Part of a small language model's weights: rotary positions, biases on query, key and value.
Each number is 128 + 32 x the weight over its row's rms, rounded and kept within 0 to 255. Layers, rows and columns count from 0. The size above them is the row's rms in percent of the matrix's.

# layer 4 MLP down (transposed), 2304x576, rms 0.134, rows 1896-1964, columns 240-287
size [ 94 102  96 101 101 106 111  98  91  95  94  87  91  99 102 101  97  80 109 116  97 100 100  92 102  93 111 101 112 109  88  97  98  88 100  92  93  87  94  92 101 101 116  93 105 100 103 107  92  94 101  99  89 105 103  99  93 118 111 103  99  97 109  96  92  90  90  97 105]
[[ 82 133 126 120 133  82 152 124  63  95  86 101 126 117 124 142 158 103 145 104  96 179  93 110 139 104  79 125 103 144 133  68 220 177 148 143 124 131 131 119 149 149  74  90  88 113  99 125]
 [131 108 166 155  67 144 126 139  97 107 102 152  63 151 152 143 116  77 162 157 166 160  45 113 117 154  81 176 116  96 160 137 100 120  78 139 118 145 159  83 120 141 130 139  89 127 193 191]
 [138 141 119  37 120 100 117 152 128 104 153 137 175  76 119 120  78 156 126 162 114 127 112 126 149 151 149 203 143 128 171 121 116 146  61 143 153 125 104 166 177 132  90 116 152 129 163 122]
 [130 143  92 133 147  58 156 147  97 100  78 134 143 153 123 118 149  69 184  83 115 151  95 158 103 152 139 146 163 121 187 174 113 126 143 106 118 167 145 114 114 119 121 184 116 110 131 110]
 [148 111 145 121 135 156 216 120 128 130 196 123 167 139 128 132 100 141 114 108  51 141 125  96 127 152 115  95 109 146  71 124 149 143 118 121 119 159 139 140  61  57 125 106  75  97  96 109]
 [126 168 107  33 129 155 189 115 151 158 142  62 124 144  83  95  78 121 156 142 108 154  74 132 109 205 137 120 182 137 115 138 134  93 135 116 138 119 112 122 122  86 133 103 163 150 130 124]
 [107 151 127 139 131 124 113 102 145 136  58 106 118 143 109 124 192 164 155 106 111 118 115 130 139 158 104 151 134 150 114 109  91  76 148 103 140 121 103 102 113  93 102 105 151  97 131 135]
 [139 116 102 163 110 119 135 132 134 141  91 120  77 129  96 180  99 156 138 140 142 224 136  74 162 123 168 113 105  97 179 124 113  96 134 126 197 167  66  91 138 139 134  93 153 114 142 110]
 [129  70 109 184 209 127 111 121  96 141 204  17 196 141  86 144 143 138 114 163 117 109  74 158 144 119 121  78 161 103 129 122 165 126 158 129 157  86 146 138 143 100 141 136 164  99 102 106]
 [ 81 130 139  88  67  68 168 130 174  90  72  75 128 107 127 117 118 127  70 141 108  96 147  88  69  85 168  91  65 101 103 107 136 100 145 199 109 168 158 114 119 130  72 140  89 140 145 143]
 [167  92  77 138 133  99 155 157 125  94 122 129 118 112 105 162 135 119 163 154 118 125 169  64 145 192 114 152 148  70 110  76 164 139  98  73 138 106 143 172 151 120 158 136 158 173 127 106]
 [151 156 110 132 116 179 144  88 142 114 122 131 185 132 115  99 120  78 203 171 128  99 115 158 156 174 139 116 103 109 155 142 157 118 143 103 137  71  79 149 124  92 117 156 132 121 104 119]
 [166 135 156  87 128 186  87 111 118  92 112  93 124 142 118 114 106  96 105  80 124 133 106 155 152 125 156  61 109  89  83 134 110  88 117 172 102 104  81 136 123 120 161 141 160 114 119 155]
 [116  63 127 132 136 135 130 165 140 129 166 142  85 150 113 158 101 164 125 106 180 118 112  88 157 114 147 142 179 133 205 103 106 138 129  95 148  74  96  76 104 189 159 167 131 148 179 149]
 [108 113 162  72 118 181 138 128  91  79 111 101 129 158 127 125 134 166 125 182 147 117  76  92 100  97 154 131 133 141 128 137 147  55  90  70  63 148 135 129 158 110 154 139 112 167 125 112]
 [121 155 119 122 144 129 164 164 129  96  91 135  66 122 137 110 142 139 112 112 127 184 154 165 138 170  95 118 174 131  66 132 114 149 150 210 111 137  86  93 146 168 119 138 172 136  97 109]
 [134 110 116  49 118 130 155 141 147 137 103  90  94 165 166 155 146 153 127 112 157 160 181  98 147 159 121  69 175 107 154 142  80 139 151 143 127 156 131 106 161 131 120 108 148 111 143 107]
 [145 117  94  86  86 101 116  96 101  82  83  96 129 131 135 161 151  95  67 117  87 119 116 139 165 110  94 156  41 116 165 134  94 104 108 154 157 111 110 193 163 158 162 111 128 172 159 134]
 [116 117 207  36 100 157 121  90  92 164  92 149 117 134 131  81 137 150  80 102  80 112 113 136 130 136 125 104 161 157 156 137 151 137 133 157 156 139  93 180 168 178 105 136 116 152 164 172]
 [164 133  86 133 130 138 104 154 143 146 157 102 164 117 170 142 137 124 116 106 110 121 103 108 107  82 125 112 151  72  99 218 113 110 201 146 124 198 154 184  65 124 105 137 139 156 133  94]
 [ 79 115  76 158 126 145 151 131 129 115  99 136 134 141 175 107 137 128 148 126 122 132 135 148 152 104 114 134 132  71 129 157 110 142 148 107  90 126 159  95  98  94  90 134 134 100 127  82]
 [ 72  74 184  89 123  34 131 148 105 140 154  91 103 152 130  92 102 135 113 106 108  74 138 141  78 135 144 164  95 115 136 176 165 122 124  99 168 143 124 102  84 127  93  97 188  91 135 140]
 [173  93 147 116 190 128 123 135 144 125 138 168 135 159 133  69 135 117 128  82  99 150 110  86 186  86  86 111 145  94  87 178 172 114  93 121 122 125 100  94 141 145 117  65 129 173  89 122]
 [ 99 127 190 124  94 109 140  82 177 100 113 124 132  93 121 139 160 161 114 100 124 103 143 153 169  90 111 108  96 127 128 117 169 160 151  73 102 113  40  91 114 129  80 104  64 166  88  92]
 [ 76  96 120 129 145 168 147 214 126 162 105 134 101  96  92  94 118 187 145 144  97 155 122 131 129 134 131 150 108  77  83  94 179 103  89 125 140 180 142 139 113 104 115 159 151 134  89 146]
 [117 152 125 101  85 113 126 100 151 100 155 139 185 127 153  96 114 133 136 128 120 128  99 133 168 101 178 126 103 138  62 143 186 170 108  68  79  65 139 112  53 150 109 165 114  74 106  94]
 [179 104 120 158 124 123 131 100 130 112 119 141 141 124 126 131 165 156 125  79  99 119 131 108  95 147 101 145 134 154 104 126  93 104 128 190 199 107 213 116  88 109 121  60  82 146 157 117]
 [122 163 111  79 102  81 122 142 170 152 137 136 195 132  90 129  98 156 187  99  52 156 102 128 115  94 134 142  90 100 155 123  84  87  67 144 144 106 111  96 122 122 153 139 177 100 106 175]
 [130 134 111 140 133 116  93 186 161 137  85 126  89 163 141 131 163  89 178 141 137 128 124 119 118  82  97 121 117 140 164 146 172 164  85 145 106 167 223 195 116  70 153 109 147  89 129 141]
 [131  60 144  96  90 151  75 131 144 161  98 144 145 154 155 128 156 120  97  70 138 106 118 171 125  90 161  96 105 108 122 123 100 194 138 170 137 109 145 121 188 135 186 135 109 195 122 119]
 [116 198 133 100 122 114  74 137 101 110 124 151 151 166 180 146 119 114 132 132 128 107 113 141  92 129 148  97  91 108 157  87 124  42 157 116 175 176 139 114 145 116 158 132 161 125 167  84]
 [127 142 150 171 167 116 127 149  93 131 149 161 139  75 111 122 148 134 101 191 123 159  81  87 116 127 129 166 173 111 162 135 113 181 155 155 130 160 150 136 177 149 145 111 112 145  54 159]
 [162  81 123 115 114  85 107 172 167 176 122 120 124 158 139 140  69 114 148  74  93 130 149 142 102 122 117  95 167 119 131 143  97 103  96 142 140 188  60 111 150 155 192 139 150 133 143  97]
 [136 133  90 150 138 123 169 137 132 133 131  82 145 134 150 112 159 150 126 128 154  91  83 159 132  93 115 150  93 122 124 137 110 150 101 158 194 124 142 129  72 149 125  54 103 102 171 114]
 [130 131 103 184  77 172  44 129  99 176 142  85 138 158 118 218 146 123  75 121 149 111 118 144  62  69 104 105 160 166 123 171 105  74  82 152 134 100 189 132 120 117 105 171 148 128 130 131]
 [169 102 103 108 153 119  93 120 145 164 133  86 204 121 122  92 121  97 134 140 121  91  97  89 127 162 134 123 138 155  97 106 148 118 147  54  88 104  99 120 125 115 128 142 144 140  83 157]
 [138 138 169  51 100 103  87 107 119 135 118 131  98 176 151 124 174  88 137 110 139 143  88 126  70 171 107 174 158 127 136 121 169  99 146 181 172 134  75 104 190 154  99  76 143 130 155 144]
 [111 165 154 116  78 124 159  84 131 131 132 103 139  92 116 132 167 123 163  99 126  80 121 158 162  73  93 169 123 110 124  75  99 213 140 140 133  71  91 150  78 129 112 156 200 123  85 149]
 [146  61 132 123  95 122 167 118 124 141 173 161 127 153 159 118 134 188 103 116  91 133 152 100 117 140  84 116 153 130  89 126 174 107 169 121  97 193 172 103 118 110 103  89 135  82 137  81]
 [130 100 105 110 133 175 156 119 156 115 108 108 155  99 137 140  87 119  95 131 114 126 109 165 125  75 107  99 151 123  63 121 126 186  98 170  57 119 123  92  99 145 115 150 149 151 129 131]
 [147 104 117 106 129 108 151 154  76 138 104 163  86  93 148  69 143  91 179 154 147  85 132  97 113 116 140 118 121 149 115  90 121 194  62  92 146 157 100  74 105  58 100  93  93  75 139  99]
 [ 81 127 185 163 132 107 151 156  79 157  78 151  78 151 148 120  96 121 124 100 112 103 204 124 191 125 140 149 157 133  94 120 132 140 181  93 118 126  80 178  72 107  87  74 161  73 111 126]
 [166 147 152 177 175 100  99 117 161 115 155 123 114 105 136 136 159 139 110 153 196 140 163  81 131 116 198 162 107 198 134  97 167 155 130 107 160 112  80 157 125 101 140  95 180 163 112 104]
 [117 126 170  92 194 141 170 141  91 120 146 126 118 144 155  59 169 102 158  91  70 151  43 127 140 115 135 106 162  86 166  90 111 102 127 155 210 174 112 131 148 103 127  53 129 130 157 169]
 [150 182 136 107 159  90 150  77 149 147 148 146 188 176 111 140 178 171 134 139 180 167 176 155 123 139 178  97  87 186  78 159 135 150 128 191 150 134 130 124 108  86 148 123 146 145 140 132]
 [231  79 100  87 144 161 144 141 142  73  95 103 173  64 105 154  93 132 152 145 111 105 103 199 111 165 141 149 106  83 117 125 191 126  70 177 144  84 127 170  63 106 168 112 128  95 148  88]
 [144 127 116 125 128 199 139  84 137 154 129 102 172 130  77  80 154 123 214 168 143 143 104 120 112 106 125 111 145  88 127 123  94  79 157 159 119  99 139  97 172 117 120  87 134  61 135 121]
 [122 111 129 132 108 111 131  73 135 123 121 166 176 154 144 100 121  91 150  93 149 159  98 103 150  93  93 100  97 115 100 194 149 137 143 151 140 168 149  63 160  79 135 135 156 131 141 114]
 [120 101 116 131 147 126 102  97 153 134  82 151 152  97 150 118  84  86 125  88  70 136  89 161 166 115 138 159 170  70 100 116 122 144 122 159  97 137 116 149 104 145 129 135 130  94 151  98]
 [ 90 142 140 123  93 123 158 146 125 112 125 113 158 179 132 215 147  79 149  59 165 151 121  95 106 177 175 188 133 116 178 103 118 155 146 177 166 119 111 134 137 153 165 128  82 153 159  89]
 [ 54 108  82 124 106 168 102 120  91 130  73 132 142  91 162 140  92 148 155 140 108 139 136 113 159 130  91  73  78 130  41 113 143 144 136 174 141 133  86 126 110 117 117 136 162 132  86 102]
 [ 84 164 149  78 151 108 112 172 104 139  99 120 104 152 188 195 129  89 160 104 133 194 131 119 161  54  94 158 126 163  94 118 143 149 118 135  74  95 147 135 146  61 154  98  86 183 207 166]
 [149 120 169 116  98 110  75 168 181 128  90  79  87 187 102 126  87 132 142 148 123 116 115 113 120 129  87  88 120 119 106  96 133 153 150 150 120 180 111  88  93 168 105  70  93 153 113 161]
 [163  65 105 145  91 118 142 187 108 137 132 187 115 129 102 124 139 175 139 105 126 114 171 126 140 128 112 192 115 177 137 185 149  64 124 193  93 108 136  84  99  48 120 126 168 155 152  54]
 [125 101  97 135 120 184  87 166 113 137 170 140 123 151 175 179  65 141 151 154 188  86 113 183 147  98 116 114  80  98 140 143  99 152 115 139  91  90 165 157 184 118 134 130  75 160 227 138]
 [101 151 114 202 131 155 121  53 163 111 154  85 143 164 134 110 183  95 158 139 143 123  88 148 132 130  97 123 125 134 176 139 135 168 132 128 105 105 147 128 155  87 128  98  93 133 114 162]
 [ 67 127 128  81  77 154 134 101  94 176  85 148 171 161 140 146 133 104  93 140  93 144 149 129 142 145 134 100  84 116 112 105 115  48 150 157  69 156  97 155 137  76 123  87 120 159 130 189]
 [ 99 107 108 119 127 107 136 128 163  95 158  95 138 133  94 159  82 164  92 136 148 125  78 116  90 134 124 161 118 137 140 117 181 161 141 163 136 176  88 124 154 144  94 134 117  84  86 174]
 [163 116 148 199  66 136 153 146  92 140 151 158 154 129 139 138  97 159 107 114 120 142 124 100 133 126 114 101 126 113 178 182 100 113 160 171 137  81  91 142 153 114 123 150 139 111 110 117]
 [112 122 126 137  80 146  79 132 143 197 131  93 180  97 137 126 119 114  71  91 107  90 117 144  88 127 155  90 108  79 113 155  75 109 202 133 157 105 126  56 113 146 102 139 160  90 109 151]
 [106 171 116 132 130 123 112 136 131 179  83 173 117 143 114 168 157  99 125  93  93 120 116  83  99 134 177 116 106  66 115 190  86 139 111 135  72 125  88 152 126 122 180 128 101 139 142 152]
 [132 128 112 186 105 155  85 111  92  76 120 104  52 122 181 158 117 166  87 152 159 103  90 145 132 120 127 121 117  81  65 142 139 145 120  96 120 162 153 181 136 162 144 108 172 109 117 116]
 [ 71 156  89 125 213  84 150 143 155 159 178 132 120 124 167 157  88 142 141 100  81 136 193 169 207  92 126 130 166 158 121 134  87 163  98 196 152 123 140 149 129 169 134  89 131 125 110 128]
 [127 178 196 143 107 147 147 159 112 119 164  89 135 155 156 124 154 127  98 141 101 110  51 163 126 113  98 139 117 128 156  89 152 137  43  69 148  94 117 123 121  83 167 115 142 170 165 139]
 [115  87 107 154 152 175 113 200 150 170 103  67 129  87 102 107 165 109 140 127 179 112 134 157 156 150 130 195  83 180 152 106 160 136 205 136 119 115 148 125 152 174  46 108 190 130 105 174]
 [132 138 124 143 128 142  84 112 126 127 145 134 161 137 153  92 113 144 142  64 125 142  88 106  92 155  81 140 151  96 117 167 173 167  91 124 116 160 132 209 115 104 177 178 164 152 136 114]
 [126 122  50 197 123  64 121 124  74 136 131  61 177 168 174  78 147  67 136 147 106 104 119 138  97 159 171 133 174 174 128  99 132 139  66 165  89  90  52  76 104 114 159  80 118 110 168  81]
 [146 107  91 104 134  89 139 129 111 161 143 138 128 141 117 175 137 150  93  85  96  81 122  83  98 172 149 111 195 102 119 112  88 120 115  98  86  39 142  82 136 136 156 139 164 112 112 168]
 [ 99 135 143 130 141 138 161  59  93 146 127  97 105 159 115 138 124 127 133 117  88 169 123  82  87 125 114 144 169  42 131 136 111  79 126 147  92 129 136 121 142 134 136 175 118 137  93 138]]
# layer 4 MLP up, 2304x576, rms 0.137, rows 1897-1965, columns 240-287
size [100  98 102 103 101 106  99  87  92  91  86  90  98  99  96 104  81 107 110  94 101 102  87  98  93 108 103 110 110  97  93 102  83  99  97  99  79  94  94 103 101 115 103 102 103 105 108  85  88  98 102  94 108 100 101  93 109 110 100 104 112 106  96  88  90  94  92 103  96]
[[ 75 147 129 119 117 125  82  68  73  79 157 116 162 127 113 152 148 132 162 108 148 111 152 130 212 111 145 141 143 112  76 129 176  85 113 159 208 121  94 158 133 192 160  65 143 154  63  83]
 [107 120 168 116 124 134 135 156 131  79 194 138 144 171 134 105  86  96 132 128 141 125 151 156 169  81  48  52  90 114 106 159 182  88 121 124 174 100  83 136 139 103 136 120  99 123 159 120]
 [ 76 150 141 160 163 111 134 154 106 164 127 167 107 186 201 145 156 102 131 119 176 157 132 177  30 120  97 143 126 103 106 131 129  98 107  95 103 119  81 163 147 105 128  71 156  97 146 176]
 [113  91 141 187 144 103 145 146 204 128 105 148 150 113 192 107 131 157 145  95 126 145 111 116  81 210 170  90 128  98 103 136 142 160 133 135 143  71 143 185 120  66  93  93 142 105  88 128]
 [132 215 194 155 125 154 140 177 165 168 152 122 165 115  87 151 132 132  66 168 173  73  94  85  90 113 174 127 117 147 144 123 114 163 130 186 103 132 226 133 158 109 131 116 126 121 139  78]
 [ 98  88 130 112 172 109 165 180  97 120 131 131 128 145 115 143 160 120 171  74 109 161 172 135  82 117 139 111 140 158 173  56 214 176 134 112 174 103 110 124 126 117 115  89 112 136 145 112]
 [155 189 149  77 120 145 192 124 132 108 130  98 191 169 119  75 169 192 115 163 175 102 133 102 171 150  87 122 147 117  74 168 142 119 109 143 120 175 165 125 109 177 123 142 140  85 142 139]
 [118 165 122  91 122 144  75 152 106 158  69 132 131 108 181 119 111 153 141 149 145  60  84 108 104 148  93 149 149 162 144 100  97  79 128 103  89 140 147 174 106 191  57 149 165 157 148  83]
 [ 86 119 127  79 104 140 126  91  85 126 145 125 122 106 100 111  87 105 169 127 131 101 126 133  38 187 138 142 123 131 116 159  89 123 114 110 104 147 136 184  87 126  84 133 124 122 174 127]
 [ 28  88 153 117 121 109 127 125 123 108 161 169  63 100 170  69 187 110 110 153 159 110  73  72 133 133 101 184 161 148 157 130 131 111  56 178 159 149 125 127 142 143 178 132 160 100 131 113]
 [136 151 141 110 164  98 130  91 152  72 157 137  61 161 145 119 161 106 161 126 128 115 120 105 119  90  77 128 123 146 159 201  86 138 132 141 138 141 155 142 126 131 115 129 177 168 122 135]
 [164 107 149 157 136 142 101 149 127  87 150 119 158 112 151  85 185 126 110  80 114 120 197  49  96 159 137 123 146 164 166 148 179  72 185 135 141 154 160 105 160  90 150 135 133  87 141 158]
 [151 196 178 120 101 182 140  74 146 127 149 110 118 116 108 107 190 100  87 125 103 131  95 122 144 166 103 118 115 138 120 168 120 107  91 164  59 129 116 121  98 102 182 109  92 153 129  65]
 [105 137 174  87 111  79  91 145 118 147 106 149 137 130 162 137 202  79 201  77 125 115 140 130 117 171 133 147 122 148 122 159 101 213 106 194 105 143 161 167 147  95  95  95  83 101 108 138]
 [126 132 177  99 117 145 139 126  94 170 101 150 152  76 131 128 158 179 130  58 124  97 145 127 109  35 206  70 107  96 164 139 159 102 146  66 145 158 142 123 109 104 144 128 130 135 129 130]
 [174 118 131 123 108  78 100 149 130 122 145 150 127 188 199 149 164  68 111 143 101 173 135 187 109 150 134 134 148 143 101 122 153 150 113  78  83 104 119 124 115 106 119 112 131 139 119  83]
 [115 134 121 122 136 172 124 156 115 194 185 140 139 102 158  97  80 171 166  90 133 107  90  84 129 183 120 145 184 100  86 121 135 165 162  61  96 144 155  28  97  71 131 140 182 121 102 146]
 [110 146  85  94 168 188 128  84 142 115  94 175 149 133 109 125 111 107 108 106  62 148 202 108 158 177 106 178  80 125  72 133 197 104 124  73 123 149  78 142 141 108 130 155 127 171  75 133]
 [ 91 106 163 135 103 169 141 114 161  73 123  90 170 120 148 162 145  92  72 181  79  85 199  38 144  59 115 107 172 141  88 135 108 147 100 104 113 116 129 132 110  70 186 154  95  95 123 156]
 [ 78 136 147 168 120 178  41 167 193 114  96  75  76 133 135 131 128 138 144 110 117  80 155 124 112 121 135 149 142 126 108 106 115 111  91 196 161 108 115 142 124 153 143 111 174 126  99  80]
 [144 151 146  84 134 104 207  85 161 115 142 121  46  99 180 102  86 178 129  26 139 135 179 122 222 172 153 145 131 117 144 133 166 116 112 105 104 150 104 115 100 136 123 146 127 117 147 148]
 [140 118 113 123 172 120 150 105 123 102 128 131 106 169 141 153  97 127 108 110 167 172 120 143 162 142 176 126 138 119 163 140 155  23  76 130  95 238 135 129 175 102 106 100  52 126 139 101]
 [146  74 144  97 106 129 102 127  81 138 148 138 111 170 146 166  94  89 109 146 118 141 102 131 122 143 128 167  78  91 118 200 147 136  89 150 156 109  67 192 103 149  98 173 123 172 172  71]
 [153 135  59 120 188 111  98 154 126 100 101  98 129 105 194  83 102 126  80  95 139 150 169 157  90  89 159 146 111  94 146 131 135 156 115 156 115 179  88 112  89 151 120 113 121 152 100 163]
 [101  72  92 117 133 111  50  96 142  91 120  86 144 206 151 116  91 164 172  84  74 125 146 111 126 161 155 170  94 173 119  71 122 101 157 158 147 148 147 122 139 113 113  57 119 154 142 148]
 [182 114 101 122  80 135 118 110 162 214 106 136  92 141 156 119 149 151 127 119 117 147 147 149 144 150 150 147 107 130 103 137  87  93  99 145 172 112 122 140 117 112 152 140 161 122 123 128]
 [142 124 139  83 103 114 160 153 145 107 118 140 167  75 186  70 110  75 124  97 147 168 113 107 204  94 142 110 125 118 113 207 109 102  54 102 131 103  85 141  78 103 131 152 156 126 164 158]
 [126  77 140  68  81 172  93 103 135  89  39 143 146  80  70  86 127 132 150 160 117 173 161  77 157 157 123 121 143 124  72 174 112 109 118 131  95 166 170 145 114 107 120 120 172 134 114 111]
 [102 148 106 104  96 100 179 126  67 104 194 151 179 162 138  96 143  92 160 112  88 126 116 145  73 114 119 178  91 121 110 115 127 152  90 144 123 145 122  94 134 152 162 113 118 159 156 167]
 [121  89 114 123 127  93  92 114 208 162 103 101 119  65 102 131 157 133 119 125 123  79 120 110 105 132  98 152 176 206 153 174 130 151 153 129 152 137  96  91 161  76 136 160 191 137  83 157]
 [129  96  83 137  92  72 115 127 168 140  96  57 151 111 131 115  83 125 132 133 146 103 154 178 120 168 124 166  68 117  64 155 130 154 145 116 182 170 127 115 144 109 125 112 131 159 132 119]
 [159 153  83 160 134 194 188 128 161 103  93 156 142 176 148 173 124 122 110 175 114 160  46  78 176  41 159 147  85 127 105  86 155 145 151 139  85 143 163  96 126 167  78 121 137 151 166 139]
 [103 110 216  99 121 169 102 149 128 117 145 145 129 121  77 103  61 167  96 122 108 180 128 129  97 153 132  99 174 142 157 138 138  66 111 125 103 185 115 156 144  82 126 116 146 126 152 131]
 [128 109 113 161 138 115  92 161 157  73 194 126 165 172  95  39 110 141 150 121 104 158 141 122 135  97 145 101 127 133  88 128  78 105  94 144  91 126 161 101 141 165 141  99 139  87 144  98]
 [117 162 109 151 115 156 117 160 106  99  84 151 118 157 176 164 120 134 127 184 120  75 142 188 159  78 120 138  75 133 129  62 179 143 102 128  96 140  93 131 118 120 127 125 153 131 156 158]
 [136 115 158 163 140 106 162 148 162  80 140 142 110  80 187 110 132 127  80 159 178 110 100 140 160  56 125 143 127 154 117 177 110 105 137 103 148 103 208 127  45 162  92 124 138 119 109  66]
 [111  85 146 116 120 123  84 123 107 108 127 139 138  88 129  62 109 201 171 122 184 165 145 150 113  91 117 124 123  95 134 176 115  95  97  57 125 222 166 146  96  93 135 123 106 223 124 100]
 [ 92 194  74 195 147  92 113 188  96  92  83  85 160 118 112  82  89 118 206 127 197 118 141 131  72 110 136  55  87 190 120 108 120 147 109 106 121 119  92 141 112  73 130  90  92 175 121 105]
 [143 135 140 127 105 149 163 160 112 165 138  86 125  84 118 142 103 101 154 147 170 157  99 125 118 175  93 167 127 138 157  73 138 100  73 114 128 126 112 181 132 122 103 147 129 124 145 107]
 [ 84 111  90 142 112  53 154 172 124 142  82 116 147 110   2 145  53 105 145 167 170 145  84 185 142 114 106 130 107 130  98 152 162 135 143 114 142 138 179 128 102 168 109 143 122 118 132 140]
 [195  71 121 160 142  85 161 175 118 110 124 140 158 144 135 141 184 187 204 102 124 140 102  95 119 107 184 128 139  89 178 193 142 115 129  77 130 202 138 130 129 136 125 182 192 157  86 140]
 [165 121 107  74 117 103 158 146 141 108  89 126 132 110 118 140 165 144 123 165  82 170 109  94  93 142 126 149 111 200 154  90 109 172 166 156 122 137 173 151  97 145 173 113  84 193 117 114]
 [120 146  65 121  90  68 169 121  73 140 141 152 139 132  86 101 108 163 148 106 207 121 125 120 140  68 133 146 154 255 185 208 114 138  92 122 106  81 145 148 118 155 140  66 200 131 155 166]
 [ 86 117 115 179 167 105  19 128 211 114 128 145 120 157  87 134 134  91 116 150  76 136 132 122 133 120 112 166 111 149 129 106 152 110  85 150 140 118 102  88  93 127 118 120 165 120 121  51]
 [ 90 211 193 101  62 103 130 156 126  92  66 151  89 135 147 102 182 156 159 123 108 136 160 176  96 131  85 123 100 172  95 124 187 155 198 113 125 120 145 134 141 102  55 113 123 122 159 197]
 [123 122 107 117 133 122 100 146 246 112 132 145 119 204 193  81  95 138 149 134 137  94  74 173 137 164  85 144  86 117  68 175 141 143 193 154 170 138  94 145 109 152  85 133  95 101 160 192]
 [184 153  78  68 121 102 176 172  63 140 164 128 116 182 132 193 138 148 133 101  97  59 133 134 139  55 175 169 132 137 139 131  97 108 109 149 126 104 152  82 123  98 135  85 139 148 121 162]
 [196 137  89 114 151 119 149  83 110 191  95 109  71 156 144 160 140 139 132  91 148  96 148  99 103  97 149 130  38 110 151 158 177 158 140 147 133  62 108 204  96 100 142 145 112 156 168 145]
 [147  47 112 114 157 128 121 112 108 167  98 108 106  89 138  66 109 106  97 179 122 166  97 203 151 141 114 141 166  96  81 154 125  54 168 126  54 164 155 139 104 130  97 172 143 105  98 165]
 [144 127 142 136 142 151  90 102  84 153 141 117 161 156 142 160 130 151 152  86 131  72 191 142  95 127 183 220 171 126 100 128  78 116  85  79 121 185 128 137 155 125 139  99  96 115 151 147]
 [195 111 124  91 111 123 162  64 145  63 194 172 139 146 129  44 144 123 125 105 118 132 128 107 116 110 130 161 159  88 156 161  93 107 100 114 169 120 139 145  99  93  97 137  87  99  98 138]
 [101 149 119 107 155 139 172  84  68 131 123  65 173  59 129 150 133 126 144 115 118 174 108 112 115 128 165 122 153 185  81 123  90 108 102 160 155 158 142 193 163 101 105 192 154  83 122 132]
 [126 136  79  67 114  82 152 134 164 160 123 159 131 112 166 133  82  86 146  82 138 143 125 100 138 126 206 146 167  93 110 158 115 124 122 101  70 135 123  90 125  80  73  37  72 100 155 104]
 [ 65 136 131 103 164 156 118 152 117 106 134  73 131 168 133  90 120 139 118  87 144 143 107 124  81 154 178  94 150 112 110 136 144  61 128 147 162 134 120 131  97  94 131 140 135 103  95 101]
 [181 185 143 101 125 122  64 119 128 135 140  90  75  78 126 103 168 127 106 106 141 151 131 105 156 136 138 107 182 121 147 138 126 138 162 120 136 114 110 112 159  85 164  65 116 149 131 116]
 [ 62 163 134 138 126 108  95 157 144 188 141 162 118 140 175  91  64 139  89 154 134 127  90 137 100 111 112 164 150 137  69 103 178 115 137  70 126  83 125 157 130 119 170 111 106 154 148  97]
 [192 110 152 119 101 145  81 150 174 142 154 147 151 139  76 155 123 123 106 196  84 113  92 132 205 156 135 147 141 143 139 114  70 102 127 167 137 171  94 130 154 113 102 158 130 149 129 124]
 [106 165 143 110 113 126 177 128 133 132 138 128 153 133 130 190 131 104 151 110 113  83 131  70 163 140 135 136  99 118 122  63 122 127  87 105 108 131 115 130  61 121 161 118 132  77 182 146]
 [135 117 130 105 178 111 137 116 108 110 116 102 198  86  96 171 120 111  84 191 134 126 163 152 196 157 109 175 150 164 127  83 124 134 192 135 108 112 147 192 109 127 117 130 162 159  99 132]
 [146 140 119 126 145 150 195 129  94 130  49 158  96 201  89 107 211 133 152 105 133 148  99 103  95 122 155 120 139 156 193 155 152  97  82 199 143 187 151 128 117 147  94 144 148  99 108  71]
 [162  82 164 110 169 147 113 129 160 138 112  71 108 116 130 123 162 156  82 115 169 137 172 114 192  98 118 139  94  95 145 108 101 139 111 150 152 143 140 167 176 159 125 163 217 109 128 160]
 [156 133  77 129 129 161 171 106 122 197 104 187 169 124 123 166 105 190 108  94 110 178 142 165  70 130 124 169  85  95  94 176 178 108 117 120  75 138 119  97 147 120 111 161 164 101  94 121]
 [179 144 190  40 172 134 151 137 157 119 107 172 155 175 165  90 138 131 105 170  99 150  98 185 133  75 153 144 148  41 151 131 133 158 129 113 132 134 192 138 109 124 167 105 127 113 122 146]
 [109 146 114 107  98 101 162 121 146  99 117  80 116 148  87 111 119 136 104 138 129 116 103  86 111  79 169 169  91  73 119 125  78 127  98  80 112 118 116 135 123 114  55 168 131 151 167  88]
 [ 62  62 143 180 176 123 157 145 118 170 108 133  80 150  93 140  80  72 107 119 134  97 119 136 100 112 148 180 154 171 141 164 112  96 222 127 125 137 174 149  95 144 109  87 134 128 105 133]
 [191 154 196 148  98 173  93 144 166 164 155 165 174 104 171  96 124 157 112 104 111 153 170  69  84 108 111 143 139 135  96 192 119 101 115 155 126  96 122 146 103 128  84 116 106 111  79 156]
 [121 137 157  90 196 139 169 120  88 152 195 126 110  86 209  86 123  80 166 177 133 102 135 201 145 108 135 163 182 143  86 139 121 139  87 205  74 159 166 123 123 118 115 162 133 122 119  81]
 [100  60 184  83 147  90 136 168  66 165 114 159 159 114 152 111 116  82 158 179  75 127 119 104 160 126  77 100 192 102 153  91 147 152  98 132  96 128 127 132 133  80 127 157 129 178 120 152]
 [146 159 214 138 139  87 108 125 138 145  76 123 152 111 149 160  80 110 147 139 127  37 124 136 100  67 147 138 122 126 122 149 168 136 164  81 151 127 177 118 110  87 111 170 161 143 132 123]]